{"num_key_value_heads": 7, "intermediate_size": 1472, "hidden_act": "geglu", "rope_fraction": 1.0, "init_std_down": 0.00825, "optimizer": "muon_variant", "learning_rate": 0.00762, "doc_mask": true}
Each number is 500 + 50 x the weight over its row's rms, rounded and kept within 0 to 999. Layers, rows and columns count from 0. Numbers have three digits each. The size before them is the row's rms in percent of the matrix's.

# layer 3 attention query, 448x448, rms 0.0422, rows 312-369, columns 0-55
117:471496603578468551474506511451450430420449510482445465532571487486538513520591532440440535491540447427547490443443461515602431545503545554477530495482408524477421579560
113:441551539503448508539549497522476541585498455540532399429453511471486534476543480519466440516481538591553543545554534556532528450484524490548533558518551485508502507550
118:535554465455563444491438528484631506520514483577548496502516482459525560455422584470486543459542549483505586557545480489532601610434561475360451502543493463509432415396
119:466494629486464482442405497469541486470595552493530449490497456540508373527544557493523586534495436451464492562514525484502483525482516437482472425523467410475479431490
106:512542481580428498516493485474463522395510471533487492514562534470493509440443406519528532514529548429416547493516565539451447551473555495498498529424466475539489562436
130:506570478525554451406534491461554624480495512513532463524512443500518527548503577467578447517507483535536588549549430520573506563456507525460555502490484510526519566472
119:525481598507495510536541421552537529507548438421464479475485471497492418474560542509486545537541442539532469568466496379481371452451464511483502600496469501512607427422
129:483531465419531540475474479564519567526456447554541495418479437505521500441408546519573506524482457520509505457487471509576510471512419517431465465475450587453563525392
098:432488482435515554477516513417482539446523556570435532452377501539521520552540488415458487494484497485550536460430486487470481549536358596458454524443434500466444409496
084:437543518489482493453478550483503502531385526595524482553441541537453582540457592486454505493497526529488499491453512453467469612445483561501412501378466564601494452536
083:536398520478577546529445493494463500511579420419551500463476521465520461430497524557537449522489486466613470502436521480525434540473529458508543484570522506482533564459
093:494541601537500511551596490422471461481500519440459551530529570557442490484462485525518487518601516497505522560536486532480593515570545479583427532527425420442560597585
101:433480495440485416514559595489458594451526530539402456511429485462422543531424473390567437498453484506502504509449495566497504523435533524446502402478586489535459489408
106:553510405570543567540469497480465577568529423517472461443441498455519531543444516510520508498547467625523506488470560520545537526531518510344506515618538640534443462431
089:518479451456492521561461516471457515469501450473491491594573505450454507502453599459447466478405524547501530526498491483500406485472508482453514473589468541574473416590
093:516583461514528474441492535493568525436485440519552518558472468535525476482522455431513490530429477475531527570554553507552515495514454452454570490528500488421550403490
097:619420443466551592515569430512477579449468554390484494441492494529604507589412486470362559492446521509564459413497511463465470566521396487523466436519515534534475410573
099:527476384410473477546480588485571525500430399454540522464555523523479454509540580504482518492531497586623475520531489443435540530522555473575585477482546589405498476471
099:505466514409537479451490434526542526462441480479438568449528453507508556580475504510448493506558520520474525508543539505546554523359479567467639459530454569505531474459
088:374417512550462553458506462567506522568418509489527516471554493449483521419551433463498483508542549468477524448484467447477507513513500553463485600435477553592506523466
100:464534498485412387431551468483387460406474482437561482524536555496447498480507501619497526461535474452547480445578510394458507484432539469531446487370503424463541547541
099:474508440515478471424489543512580554441457514453561441596476442550478486520444434588515453508419516492496553529538609530555544412469532513559477525603426514480526510522
102:472554494465536498565452490491502544597544423497423391522508507464458468502550417477522485483416429490473527531538390533478457463479595463553500526530610529542543470473
101:545479488505464634497473477462521444565495398479499486522542562423424511477497523448566515580514577457449494491504490516611477402471610507523461430517572520535386575578
105:566536464514520482523581586461455514462524464486416474435532516458526492464465547433582582428567460475496585435429491557532521565559508507496464490465502523467510555474
094:470509521562604518544533526441543482545519506483458576500409416481521505420505583578472492429601505473632585535588472534452506464494475539491473459509496525582460528507
096:466520535579423489547554483520530499495460456479501498514453472555476538456488475455511462474521442531497456436525539535504531423491469574506385495492465504482495521529
099:462491558528493551560557498461477399492522479489490606527449480551474476523474415541457488454468453535429518528531482494473430582579465553501486558489542571523501434536
097:567601536550503485502479383578530511520575483460502502497457481525465452549484602470563595531418458671549535527479554527491442447463482503473524494531494519557448469603
098:476587462491532472533538526494558494540545566513399498557539496538591476463437451459447518466426535543437526575453534397527378541502430485559439468489502542520545547478
100:482446584455489418468540602369500451549423543579548471479512498498478449583424525423458431555533467634570494466360463503552610556445449535473429447401559408439490449386
108:503530531485593470515461520479515558442500475526508493498546516494535432484459529455547478597546478451533514475401475492515462425444549546482465520486500531531505541538
106:545496486502474565501526503408518578527586463520510448462496347604509410493487438549631483529471432555597479543436440486418472463461469458452479485459527484511541531504
101:459548522503521501494516431534509510519515508514444526455501471360482519509460522413583517465522516604490439495533567499529416514475550580486515500498462441600555546556
101:510549475496434497520599441506502504526531516518541511548400470522495439448498537516476522422489527575445465525540522546424522577558369500522514473464491428495520485484
106:554354474547502506478529455514556448404483443503533540456545479551497510428462476527430462466603601613511446575521585496530512422476511481447488525445533472485487522488
102:392459464507485539547559541562463441568571614484514507504477576463497451551412471516384464524498550500532477526504532505487561562531597475485487396499445481473391434547
104:469426545584492490514544618529468528479480463523470462485494509594471510505449541511461450505433577515426496457431480533525525539523511442550449537457515478460457519470
102:467492428523478381544500554416490545512434527507454546499532563551532490548558448562476527551510546468506409553583493603470507470504553550484498484504595487441508476531
099:555534428476559438464555618527528496501467494563567449466527365560574538519525517564535505519419475505530482578465608515547407501432541510442487510492441502473457504502
108:480596484370474585615578523478526540467425433482493542481535548554404514584522494497609550449521455402509454555464525488498570501496502563512567491444419509537591445519
110:457514549517452461577476484545503453487490447587471601548628551429524511505447430469477536492484487503465578469495556545512402443474497459509510556438443516424531459498
103:488505490507500517398523474474522588547490536599439505568594431489459648538509436433567512504428543494472409563528509516408555562573508613540482501471400539434470510505
102:576530390530476535487533492423533489561532494582493482513496525474434475563513563462538557498549459487585459510522498365537489522527516548485435468519511564467579563537
105:493565543506466501509465464560463494505533547491543527561502550516464514666381563536531487380530441477556464542520471556615501493496511497415534560486527440464482519432
106:474499507467541544532506444508420559468543494444566494569559504575420501580536506536442497589452563532479509493456430431501478559431539476412426442583501537487498533518
106:384486527462454491463494493506559647517476501526501507426502563500501540529390474521505481501467621394502539482457437563487593452548652493578489527612502495462569557548
103:532521429574565443549532561497382474528552547476444458458493529507476560568457480585511554463519547453464470455526491531487542487460510497443583497592491472541586448436
106:473495628525443518536524582423520539512535556508450524548415486547473455467477512430436462466525530541534586462459568390577521507508429495579521576497491519502507512491
104:462451563504406507509521504499529477458422433520406490442519595457458505585609551579457600494513549510409448492532492461480572638569632524500488443504452475532574436491
099:476436489445527528621517461479495442516499491514473520627450530442486569526549490493539457511614534448512457432487473568435493414559410539447524520536446643443492589420
105:477433513433561553437550416594551504444549520526499454531462530528498438438594440403491483464406480458567489528495509522504553514481414451492422514575490430490561481481
101:543502490519519482509573477499491627498538536534468506553475539470552467526437416464471480429485507538446448514536487466551596457437452509458453512468568495419534475506
100:546416511494454458529581511560532496531498472503509493489443464515520474472405524447503511448554562507429435487391500543513390554401459486510520434439472501477610563492
102:452486520597464549598490485552510489507538447510581441512567561516512534527583508553495458472530418462504463452412470615523390451429527510482467496531482492520545523520
099:522535470530454428447509542468497491411444505545514551523506534486529512513478577403517544405412417495571483496480482543510484561605472521548521435534528479537439501563
101:490571451451529512518549499503433541413501527491473603582508488524515441595535499512531491510492453433483461520509544484447527420574453516474469447532522485512512491434
102:432472466492505475558525509469497558501488492535492445504518511456513489452497563482618486511527492424488478548583505531477381559482432503547533550468473384574491545496
# layer 3 attention key, 448x448, rms 0.0432, rows 312-369, columns 0-55
120:525507476424571526522388513572549512520465529482476441475563463550499483463508513526510571470621530555470474420506463563489465421440480544513543508503492517584430521517
111:635523584448443461499445442497497537475482494555541449433516520502489418580453472486530465607525571516475516570518496499535459546440422607537527508410470529413524546536
112:490474405526480459442588461514393566512474511502591493518422506519466485413426459490525656559504440548523550500486492510464529533484509549449453573493430529457461459472
120:442554539555496503444556504413571458537524504438567622534509511494492551463531552517470530508375494441598587548506508470526526530470508502539469584531461464489477483490
113:471462514577483520455522510454481545518515494425492435538441458455533469496537486579502446489505507534503479361481428435522540390582534508539480513400551504545422590430
122:500405459438583472507487449521519435502474502502495498461542556515552512539560489383470475567473506568469420422525538461505567604488544557350418598517483510491512474523
115:509472520599446523547560502399522496519457498516443450516469462635546539504482457561477386521550529453522553529499454445500473518485527437591498411415566543511548386492
109:481586411451606527474480492520511542559460518555564596461519491495477522448572462425439467493520450420386568581473483570480526453513499492462591504573469538593499527490
073:444583486525540494555541476512530508472611508452518480534463512531515539448582530450574478424556508548522490467559512497570473580512517508493509498519592458398395485508
097:545477487421569536474487564488518526531607569565550570545536458463522501514479574356406534477477502538474524546490419583526505507532462516451586439391456497506426385442
093:447426576426565559427478496494473658539513521607512509556556459538549402477500611440467552558522441487485429485493502582570535634576523535527464478445474591486492393456
092:551501443555521464561486457594507604482555532504527493553516448458476543521534459452546491441452536486516521536417466443498505452491528587567531508556525554442524439429
099:557503503488501479450475586523486447493446438468547529459607482549463498534546388559462454489494509491420583443504524476476515485471504435539510545466386524541618546507
104:454590469448462450524570548497416588455467517525581537516518459496546515509526470502505448470412485439431554437461479530497447505530421524522544407424542493623490481434
098:522473505454554513459451496415471528508524481506451485418507563523514541508543553494477455486529535558460487463501563519490601539521506484525447497413380463545519523518
092:487499399425510541437495559546482509526395518434579495410556582423459487439469509514521518571457480532528490458440463443495561539486419553504501508495501500624507473494
099:429552587548565482573629528429519508509564506539449486515480531450447527491591444452505608494504504560448485576466545426511507464456440436471538477601472401653516560513
099:454430538457463524530422417552499551522503518551562432470500504495537514451420453481454505536456486474556520385488532462579450327543407509504472584531414600519488459569
099:402526519557472376508579406511543395523500566507488484526564604528431522566455502509505504534435454532388480491454395508496437437604510492550558540499476492554494476465
100:543542490493486430456499486487470509502481532481496448434460475481687521465584523531503510579470361599622448548572465450484529537516410530460539510466455484383497526498
101:479424520520432566527510430478598506514597561502437535468436548502523490496467629500472482433524445543485539473515519434524419375499475438518471514487530572486545570496
098:452482561439491494559506470471485476546666542470470502525543568413520560492417553505522523498517534466471517463444518402516546484504439458398496449480530540467516551413
099:556584484447497500536495441501404512580484492487617471452378456485517527575500492615614497491531467459568513488469515464452529604510576471449562545446458505494540506495
095:443455492569463351413499538572349516438514591460556528458451401565516501628529619537457534440496423376558531474475494501425565508586420606452549512466460436493576528551
099:475529542370577500544462540555470549463549543529548493526456523438480455553492566452488499510513536523494452485606475500553499593507514546490500459463510515480440428551
100:503477542485472494397518563440405501502479524493478493523501519490558454432409444494455609501530463650399457462500462470487464460510451498536501507507469507446473601511
101:517532419537528509460400458460481455448568556540559480492500531532392552403495496564448521410417543518532531473476448415573572494543497439555517497515563501416472484506
101:487501445512538429504470524513508489451469554420456384456469570549444632436451510476549520428542465451526523404481535446540477480463467536529478455513571443515489542393
103:441533361394552483474472493468586479488462604575483520473525551468503502523449458575506515538457521483463491487530433466372597566425505468488493487470495520464591566474
101:470480410458545538494559525520446524390512505504591393503429506536438436467504564479531433447446509599517484457479537572592548461602458531429466479545493441560495372482
103:508592477521526562455414418563541461518409514467623503523523469453466458465517492456530463460557534473470453501497465475523486503513427574563517548534538586506500421506
107:510539554477532445452515525420466537499527573539515522474496524471367554607553572498542438476422577385560495492547468458418499502576518470483470468507546435442530516479
103:514416494524478446562488442583540456487522488526588534479509427516583440529405480541535473543547582513511537474521566529482471441486452487465489449573576551576400455464
102:566521552464436528474517540510382434496483618493500461486451511547520517475560462565563395509491450510464441559429572585528533475417495436557459440557477503458543434529
102:420472537613497571564460535549486538531504516414518490460499552438541549581459495462438521516531522530468493479554510546552473460473592494460537585520512504471536508520
104:478440447439486471557498482511430528540455546479360483580555498472498515495450483444444521562383543495403415498458462441538455531499524468543461536420429456523533442491
102:524615514572427508482461512521523508499527500480457529484471522549536630454504562483552588503596500517515415476602458424572509450549477470573483535499429566424546606508
103:469447490432447517508441510579587522473442571486607491477527543452473494484504492512574558566526500443476487559436554500568505470472508541544569474472474417494517553470
106:508473542450616485541453568498485501478552500446425513429414482412384495523536485535426455547531460506457503505591457431536454542496496513465538539503547488512374564476
097:524544548498376520546488406569467462480546488503560635520500554508527413449452548507495474530484519463482418560424556471473509519501439460489496482493576536438555490490
111:507477544546495479381461534637572426425474437498542481579537496491489535519453406464449476451417517472466486439491448528524438474520492449507522594474521513496391452487
105:539435535521431537426521460433452503421462420463594453454537527443494571536541408423482485516491502500505426440512544440536471525561464446484422544537519475505419533524
104:479550482532542488558482463425523477438509461459582542561530496467491480498391600516482463526473568575478577488477525457526468453479561425479540431556522541448567494433
101:459439541560485597482458550502564462443408598521512487525545574428630445490498561456425567382496570550484436503438515526454447536472489500514470437480512522459523533469
104:443410456455515559527531506446556476475505491477419426503428509505477459390530437508557455473559468451488529564474548498435510480445538423574444588518453563540563492539
101:471542578527476470468547488463461507410473495504498573533435490442507513518441472511584481520477532570438501497478474539483546408489456583522514433509582555503438486453
105:501490522537605555472545558562473495492523568485498420605534526494541514555525484424474456466495601492491353566418548452531473609481401567457508443534515365582425518457
103:558519442558502552556552539477486491416439395533447537464547418483481469566557486491480495464495423573485475562594568541441493529479478511509497437471564521492532462541
101:496492478402546528544463499478491459562457469476502574460583458454508554565414483485423423434464470506556438438550549496524490563595551492464544513464512507392420399580
103:437518526586504475578554493474599471537536494527515481538537443441501461433426430447545432533497464507474481516451548556513408403470477505568473445431506447583478582502
098:558534509405526549408499589409514455481519442485430548533481558588529471524513453523504503507478491532510538476514471421520487453523489507497505421540490477537490563537
101:481563522496424563439483536443433526530472495424453566542478479500495495536524540459520507522570544467520472430404514497595493459473479461558470530552620502567554432467
101:540508492535468415497474543498425372491396475439525494553544566601599451452549518462529568439478495563465593555488391470439505558591483485496545466468547508486525390524
106:569503502475436392493505456573491506496537521397441470439506510471493465538508591488486497483500494348463532485528560445434465554492536520547546545465436532436440544450
100:486447440529506417532528519489561522444504508451368525410503414572480527432536485496545554558395508409501412501414594524529531518618419505354593471453480582567529544519
104:515468490470496527396564597600448520506552472475500472495424391513444370464461538448568590501510550445635496582520518553507620510519591463516467502527561487472454457468
106:363473550549392528422482555540510428517481454515490521483517551455486507543435489543554563448512571526476604453459463422467510419439413452484417545497648473485459511532
102:582540556416515435467518557472495463549529493570555563457478414554473551488500462513533518452498530490445555479527570544454507395511595466405546532556581466471539430527
# layer 3 attention value, 448x448, rms 0.0457, rows 256-319, columns 0-55
104:534469520604540504514497434552515504535543479448438503475465528510567515507508590550587528452595365531618585494501468475504487543474479400562491522481486486524474539514
104:542394520521479500497454491507481497524478447564488463486483517475559561431533477459487443547441480505489564461487439490577599590516510555437554513458542579552440458545
098:511475510384549485482518442476508485535510417522499474435553458462454472539557520597546494512566501503447453475437491503507479460597447518458522495482546508541520418496
101:565565454426442496434471487571438463417438573618589522525423460511518501557536484529476597612477536517494553511452458482558509546525465485474446437532511509449508471554
102:484616456514509432531392628461504443497492488512537478595439410600519587608523527503527497522500481446565587440515494454489572530417580498539527400447504486480511487501
101:508531443595525488481434444420467558494449449368558493399557501484556560527521553433475537605500484593441583490523455490467469523550508551400453531582422506437506558441
095:576451521388546446434496508516467489547560472467449445488494530533483574445704418506520503446453477523523517517598422491529565524451475603429517520552548489507474486530
098:450518555461538512456353460527467563487521538459491536470532474413547528507592445490518498445502440469551485517440384520559553456572492515545565477431521430529518442386
098:432492567486503487461512518532462527464464397544643512428631446544417469543454518581553499504484478443485619573568481516548486494434513458443519465471505563534474539579
100:401462502483496441594488495475528514581458511541464575474567488538461473491590525408574447534463501512491482524535476399496576455498502501471399344495487622509593474488
102:440533623519571465589454461380553548440444492594467450514511359468512524522464467583534518506463532489542533424457510469558457411525460535427437518618487512476571580444
099:484555594510420458448473532511561435484447660535514497497516498525567471520473465503480526539491550520357526511569667484478430529532503487490552454504552488570489626494
101:558444373535568590505447530576562394507551515500519554419520527469534507523558511458494447449548417494438476557512504556601490355496607574527531629481502579469559462542
098:531479449535523550542522407495441512508514524537530455527516503569415611445448525425429488509470559427481388486547522462473519499598569442584454517437513494395534424406
103:482561506582542534582512352473405523480492438624510479464583505475512502447476465453469502496499452447556445532484482505576396480457507492532477568426485587505463473461
101:544475459428540504518537472443452444546500535511469501538420489494556504434505558498503596560558404591499487535503518527455463512562390572565559452501461469499459486500
099:444527477473570463542519460496544497524531435462439383545555532471390420530490503508490539401443615494435519419449440415581421490447506440499536522502498477526481575490
096:458561608435521480514503555507464575433532479508450507478526497572505554449514547535553459526550441521493504457546551481431528434527429467421559496547450529443406585491
103:494469545493460475504537483545535582510451415488468440502487426481430471540527439617523436508590480472413463507528521461488526427531590526519567524488518525480433521475
099:472440516503485637523419523436451432460508459435515498583495428459559522485524414528463428454629497485511449545541588509510476557484569484476544468554543519534523549535
096:387599450457521524498538600484491525435512475446487463533495468495501480514418420564504497520468497497500472465426498441602453516496549528442464439490562570457484409527
104:482488477535451482484482499462542552559417531466495453422511539471557500540515420510449451549542445507521501475511497427558405552548533473561490581451527530494478538471
099:513568541533489518482449466523379447538482485491507467387477504470524471442528519471502471561459498492575464535481464453421541550486643550502565444491466427487478536469
098:469567448455495587502611464537541483632436614406490549423430482568469498422433465463485446528455559554538427440518503509490556461447608610456504497481547452558593477551
097:400513567529513529557614567489438536489550518493461491486644472559497502556548391494456511481526532524464529413423515516491451489467523467531438464448493532491512540538
101:504521565571448551464506500528551441544450534458507365548437569516493581443515426550519442521476482493443544453443568482498447518550499430598496520503509494488503444518
102:576574471439564511458469508522498514513457472517560510479534442578474536522526459532465493505534500396515538478426569488526442524473573621483460457442501519525483512501
101:496505473491504500493534536496521568500454503540545522525413555502495521544466541505541495463443539522476555506485556527475541474578527522479556435493540500403618509457
102:618500481587522473468567466492518582556470540485436550546395447417563525519460483482494455488450448478452493560500505549511467565451489399515524532548514431476448427551
098:535490468471470562520607391501517478514456624527436475565399542493540469422489519513562476448577468629488570616433485444488527484505539431403559453488487405446516487451
102:544457531489477533462513460409614604405581523475553450427506472494538527519509505540452433570531488541494458472498466564506457545409450523510511552464477489539503491438
099:481525536524458504478587365429539472547546449418517607532501540441453506525533447554485492454513470486543483418537460581454523602513489454553564517547609562495438527540
099:495515526499471528496489474466464467436448504505519449536445487503495539513440478474496389527487388425600450331551449504647509446518480587412523525564454553587498494464
099:543505482420533446442495564423481377425430488603555567573453444500453565546504473479477542541492526496590382457546522389538528426494531514509343634486435517489490530565
100:543478463384481437479486460623460536578414566494620487480458558504573521433439614439514511491512512445548506442649500554531521512530556454503429587539504478566463570434
096:467485525500616529402473499495508604447533474477569530469542568517465357472524405570457500541437530540529554443517524537462378482535572549434479483505498493410488433545
104:445448585462589505531569559518515454499503460465562556506485553566612548520518550425555545526442509490510553552433561507456514516402431566516489549474397607471557488442
100:499496357564528459567485455493435479536518479559507513568549471399544392569454576445466467471407576553465552481506564519509515471544515488486508537479545548504469468605
106:412566533454514503490453469532532436457514506536556441529481481471473629442458473436433495510517493507549575452481537455494503525376519511492549501566526377466446481493
099:406510403435428502556450479556436529497524514444507529513528546429505493495481480531595475553448543538433441491447515437428593520540535511520516534615435565450441384450
095:533556485526513487505509458571534499469324545559524469458528578457392477505526576604462499421570541445487454483433453483595465450548500511535488581405529467540551485378
095:530474503524415576470551537488550567525527605493536479518515523524539538575551534538473485438499472452514493446517505513528520452494416512468485438605528511472563433441
100:484459460441515501436520578524562505527498504511543383491544521480581475472436452456545463466421560515516472538519446450493518525465531443529543523507486409584480467434
101:559518518555459494536554509475498441470435431407464499625380503574467528485515445460498479444478519475437613446484562494402479507540478494425480472500458436473426449466
101:441498532509505449539441483524545555585455507488534453546483528483432490494583508506585569447522542467443522524475535458563501522439485628467471550506460593487503442448
099:478509521530482506467492527472484483545427570532492416465494386535564570513489547547581583510493525475552469518424470587501489557483490436475518514526529459514570537600
101:508559519484551581443442384519526457457475539477485540539497515473492585502500470475480488496504469488538533530430413518460544569449575507451510443559560537522479515564
095:475423489525534539469517459489485412471555432485458562429520476493422458399477435414616581478398528547411472463447528451471469470502503528475491421413528554577596527544
098:454500477518425523490560420501536517519504381489437535503539592490580551538452518426459522485538366469478495515497531532598495451523619507508462540600561421474524419500
100:522508493511496570483494441536506490592406498542457501471451521521533433569568508514551497447541463455536590530478593412478522519483488538542485449553431531516455573584
094:422551487517498527467485481498534483492565482473504447582467450526507500507559509493496460486518475500558428455483529472465535509523490466592485517513465421483475484447
103:476540488483492492551503576522563481550454517503503612466545498492473517496433444485473592443577477496526540590451512537502533474562524451471558540433494605497536522460
105:521587464451438493461439434462509583589568591640587464446458578409547445472539528516517444455472499577416498448413423553567420460483452538507504536409497579475495570502
095:489496536498467440530502610487468572558500493502466481466582431571487450430494477506495467425498473528393500525551494539512520466380537524516442435484540592434476543482
105:550544473520446506575506525598482550555465521471578567406490359530480438558557494438495573475444476490375512573580537449492427484534478457526522496511585485506526450579
100:516497510450517503555519368437513502523513474403598415549499508527483484447546470510570511528541566463460475440436489543451478428478446457477504412534417505552621504464
098:505476535431526543588446547481471557502486496482504479480454440584429460492485500538469587412495559506532435493592471486440529502504435393525504461567438503507471475440
100:552494473535465454451490491518596508500436433536587552519500437502435459578542449457475509396425461462560493508567414583443442567435510386536506494445490490507392459460
102:484498429586487519535467490430379525522558444489457534474504570479564456540586509461473451523552489504554513504490504503410495535466492506503467548472531535514437476643
097:527520527515509588468488497405481433500518429519469620579509469488462464470536562506579472615595534513512525469546517451393451500511558467468563475467550491457576520545
092:503483493468505511497433356510557612469428454489477497525475464620625506487508486593495510555474560526419527486471560556495429527488489537551448487524514531506463422554
104:485463461580472452562432543468537520546507488449530562476520517492538478429425562495533376522349455554532477500521504514560450468517461580544535582494575423548521527451
104:539494480497524582487492478528508502507487531410429472480473605473535511570509463522620552542487527501575488412461482528546592596399493499487474520532508469486486501552
098:472500624471449491470550484499429453503521546413580504470588423475514559464589480606432521486492458558508493480507422544537452526465477556458497498598583484502489417498
# layer 3 attention output (transposed), 448x448, rms 0.177, rows 256-319, columns 0-55
103:463481412437540467515535486475538511544445474482395569571436513520507541515436479540460479551473492562488473542567511491574521550494430532395512519524459487418461535459
104:453559491493518489547469457598496470451479546544441490507533526493471453476586489500638487538547434492510484558435493526462507428484471473508522404598495544441544458515
102:459510449571584475498462453512532497584491658488520530486461505542488484553501449507482539552461528432464522544512441508481517472475615448592548518522580455507487482477
100:457487578482528525482555487523442580481510401517523387396494536530507448497579541432521468542441453586539433458539478550622474502416557480391558484515481509586517531497
102:493489420571512480467571404541464596449454465522471525517518509496478491468549501544561437442515525497523447607538556507375491547503577461447531600521493561475461522519
097:443407538432425469523455523424481489493554445559436515552519511469497399525550479413504388395486545453461425546471480493426482425460459521589508452512444521480502478486
095:550562376585466562503482419490565533493502559491469451440582518510517491450477606524477498563480446522562567438469452561489492574403596445478433540487526545506549407483
095:505509572475435451502480567507462484598488532584532439512545450465450458488481569467532460608435546483499518583543432465568561578539431485420470469570435544536512416506
096:477446495461387510513517408486483445475559583492455569463511540445512502528489535476514574480502447509542507453547533478453516492494492469550447507503550434445481478382
101:521461637472466544541522487434474459448514501485452547466515438579488556502455457420579487544457546450519562459539620528524524462521495486491435490504523537412428536612
105:499452637381481473552501477438469542491481518458496502470517527541417487462452431522476537469487438492476466529421371432480534506543490401550562424455491499453502438540
099:507511539498453493449497523383458535457439483553510488394512521483493483562586512441465505495459523505485438493496439467478487446524465490532498453503434492501555506488
098:512399533467462461563482436464532487593510482414429396513481537535582558520476618459524602494454464507610469447567501491462408561573442560487564491464414474551468492484
101:439437502498545476467500548534511608465480487374491494495454574485420457536564536566404433477508502521536536444473531575591419579533474466515521526553518526487482475523
097:478534447439456449416528559474522486512510524487557646546487477468469533490441428493459544417477508500497427467548420533476527459461434494463607563451562583534411515541
101:522570540455471498493538464544521502501578428478452571427533500486473453458439459548518509513417495553512474575542500518468466546499507540486496469424560567407470541476
096:579439455465447490499457436477476506592496460557575445519485442510494467537426537451439486560514532471446496560558490449476519464501555454499433482534437581498537552439
098:480540501415441537393541524492505436501510440467402572515491455485501473531434483518425601570480459506513483431502594476464472556502517411574420529531522441488520482441
102:471533578494430485431556508441380469504585475528580496443527490545493571491509508511572561516550431544549482568413475572505481475543448541494443441523525498481541443558
100:563547519498493497387501548501430498491497508555499523462454484473452530536529546483450489437435546479545379515561469495497524529460614479502479493486513443521538492575
095:404477509533494531504489599427528467449497581579509445413457471482523530607464448561575461516505509505447531382503574465433467499490474448479513510453428491607463636392
097:484448471461525534444539518492423491531448518593568541567522432537509586457482494524569490540549512530469441451514373573384529457491501470538506453569487453488551454496
094:429564419581501518490551506439598525466446520559541549521536551538574527556479467490546513489491463467477506478470512529546613390468427435409558583464400575533535511473
096:521492502537487407548444471512494483406503507494535475505585473423527460533592531540561475608506439408535496491423511434427404458529396529498542535438525519556490481451
097:532547548504409515514553445510451524538576525493482461484507554485456519477493538529494472456538533520551510595514553492539532494500453562451575533576494534514511485548
097:594472501540436465495554530550564498460476485534456380514523519539538459430401566475593494545533582563530435500489575417510487478447478521487632480560510454456427498513
100:505426494641481515556492508507471478517486440544496456494480468520515443532535528422553502555435518492470442516588340453572446458488464488487477488530551467385470441426
096:391579515563481451561557512506422470423528391531555476452451437471544430398506443507448467516371506601553510494441481437411515548448538542470502575579473520574485487533
095:498463574437554484480453518443565415473402461518433497453543533496540442406423496570498425533542344436571506494557528441572491587522510493546576525523510550481543546454
099:460531503514483540441406576412500462567532481464445465437550553600556567567461527606498480523391483530555541373462489502584495491470484523513487520381550486517500500500
099:473429524511543449471492486559477494411475436495541555528558515493504484384423484426425431491487473443513519432581545463443503551559470452517598472545534464475463513441
098:451600493431536526496460499555547529501516518596444433498502536511584537513438600464477485580556539449536622503407541456565461603505497444486537519528444511523529477471
100:456581494575548567427453505504521537512456493427469547556565524482488483506528451470573474447471491516561508506416411442498500537488607489565472529421454469460391534590
099:424511501504558519525485499507459524459526522474439453452578500402601512449544474497527437452413504407503511481492504362493442498545462469461507558466428485532460464441
098:489471543555496583522461520527493525467415490517436423595477567540576515555502510535471554497465490498428400529442503480467427520521434465566554570499566494458466497588
096:554510535481420513512568469512500493449473476456493521431512507480562506491462573421513552468503478568430555516554531502519451350510481549583542460598539503465488463494
103:546469467572502464500461528494459507459477479612436539413456466544457394374533492538464483419429578565473429526459575438431478483610501470527539527453522477558579529517
104:554524562535472536535510509532608455420552510481507554538489461488526536431625485520504455575515511571361565515551479518539488518496544485449478528568522517518518466474
101:488528564404537571470490490446523553528527561454476501512560571390470441557433482457544513520549562497545524474443336450453422499495598556465505552484487458497514504542
099:424478530453493544498519521506523467493530451491578520506481476493503562487525457530507523557451490493512567531499547448509462473456462619435406522499550516533502587437
094:649441492370580567428431578487525387560506585518427446561510562456494554558385509521414429524517535466409509443532418591479564599468534444532512455519551490441463487553
094:479517483514509467488493459499547438502537335478481507563429513604487526450555434575526408414525552558501607487517476476416530472505508475534457536532615484516411519422
096:469433494542544564535450504520556493494493493530553548527430560394546552503489536534487506462489422422506426392481565519510463447460486486473517517474461532459521503458
100:540368486535469517455596485568494569517462578520493484450490447542472526550542556430526390510578556501549503576507413443579517403475447482482523553401565535530500592542
100:519521578397399501657532443497571467381585414472466452549459458486480478501522554455517418516465466499459512496541531504515430543517468534493518507507557543475497518559
096:603453499439501531548504511552522559459490522499445497422459473494449493529473464448408504445479588511464469469484514497483437428459424487508440410611454502534451491451
099:496522504498411545533514454516506508480481384469434441482479589517378471438461555500414461469534513468547492406542531481476455484474552539540468491489453532523492559522
093:482577557498481420469455504474502447554525471497543428573509516583560479570451516467521538524465514448472504568553548472455466411523456546428472419586448487632584480513
099:478470505467533451499494496470530465534482485541481509563442543547416496475518532535442524533468501460496500409586518363488542539570458415551409410461440572578430555545
102:552497430501437463496559460478535541434488534442491545479487468573469489388525517502515531405517477568492509508485537601489481494509511490436588534535482553534551460556
095:583486506550501437469451463496565477533401483504608518462465507498460513529466534570450394499494463447475524512506446451517449519477591475436533568484548558479431441574
099:502492375557581454519586535615425432588425507533540493528538451585486531438550481502520508456482431509448516507495523512459417530498484592520485483488418492474482490474
102:470484466555395492539407523468548436488408480476573432539463519494513496409428509446532505538454438511578512495507474435460522490512508484537440522592548400510526364520
096:494528486514462504476525425570552413593492517449494537577439475534408486575514488462526560521617547524524508495514408497505470501603431441517533468456470451470574429602
101:424509470500471415361490530512401425542462503497485503479466558540437510523544563493499471605496420492430511471511502541544508509529492565399488486441509495474512507525
096:399571525559490472514505554495545518517543531497460491526552442455560491597553547427485480480486582522483447538570467509484545481553496473444463499497398445525468509574
098:527476506513519491506568499594494466511527469501482455471527477475491523605428464450518479489567498516489449486572628521542464523511556566588562436504524430458433473553
101:517444519534540503516519495446555391549529523498522539477477528548544555509460513540508388581552435478389504451538472516509590434471516461516539501504514446479462467465
102:471594502547426479570447519558566508470433415563451484467519475508466503504497515550508492580570501573457521446571534406501402555560478458422470484531451583511477516484
093:374593482512572498427462504525548558530496560575491442491450520563505483529465438527525570422422495465532471625493416423542545506520497547502503473561555555485492491470
092:457449481498538525496566496594521434451548478489463598462548449524501470533456521539512533438485502476525567499586451536475464441578538524500542500490487554519460511472
099:587517535435457448446504442487527583426522504479509398528495499456501508547483446465479558532553541441426501551568480467480445546458458556617510556505527497455446409558
097:432518450419547575419527574472516466528498482540515591481479442525481476471493486529500405457533499428459539349563529412510549434449453507501419376495518451562472482416
096:535488468478478594453504505526506566523583489566489507476462421516490461476538486421577462513507464468565484437439542567491450510478427426431565547517590490594530508483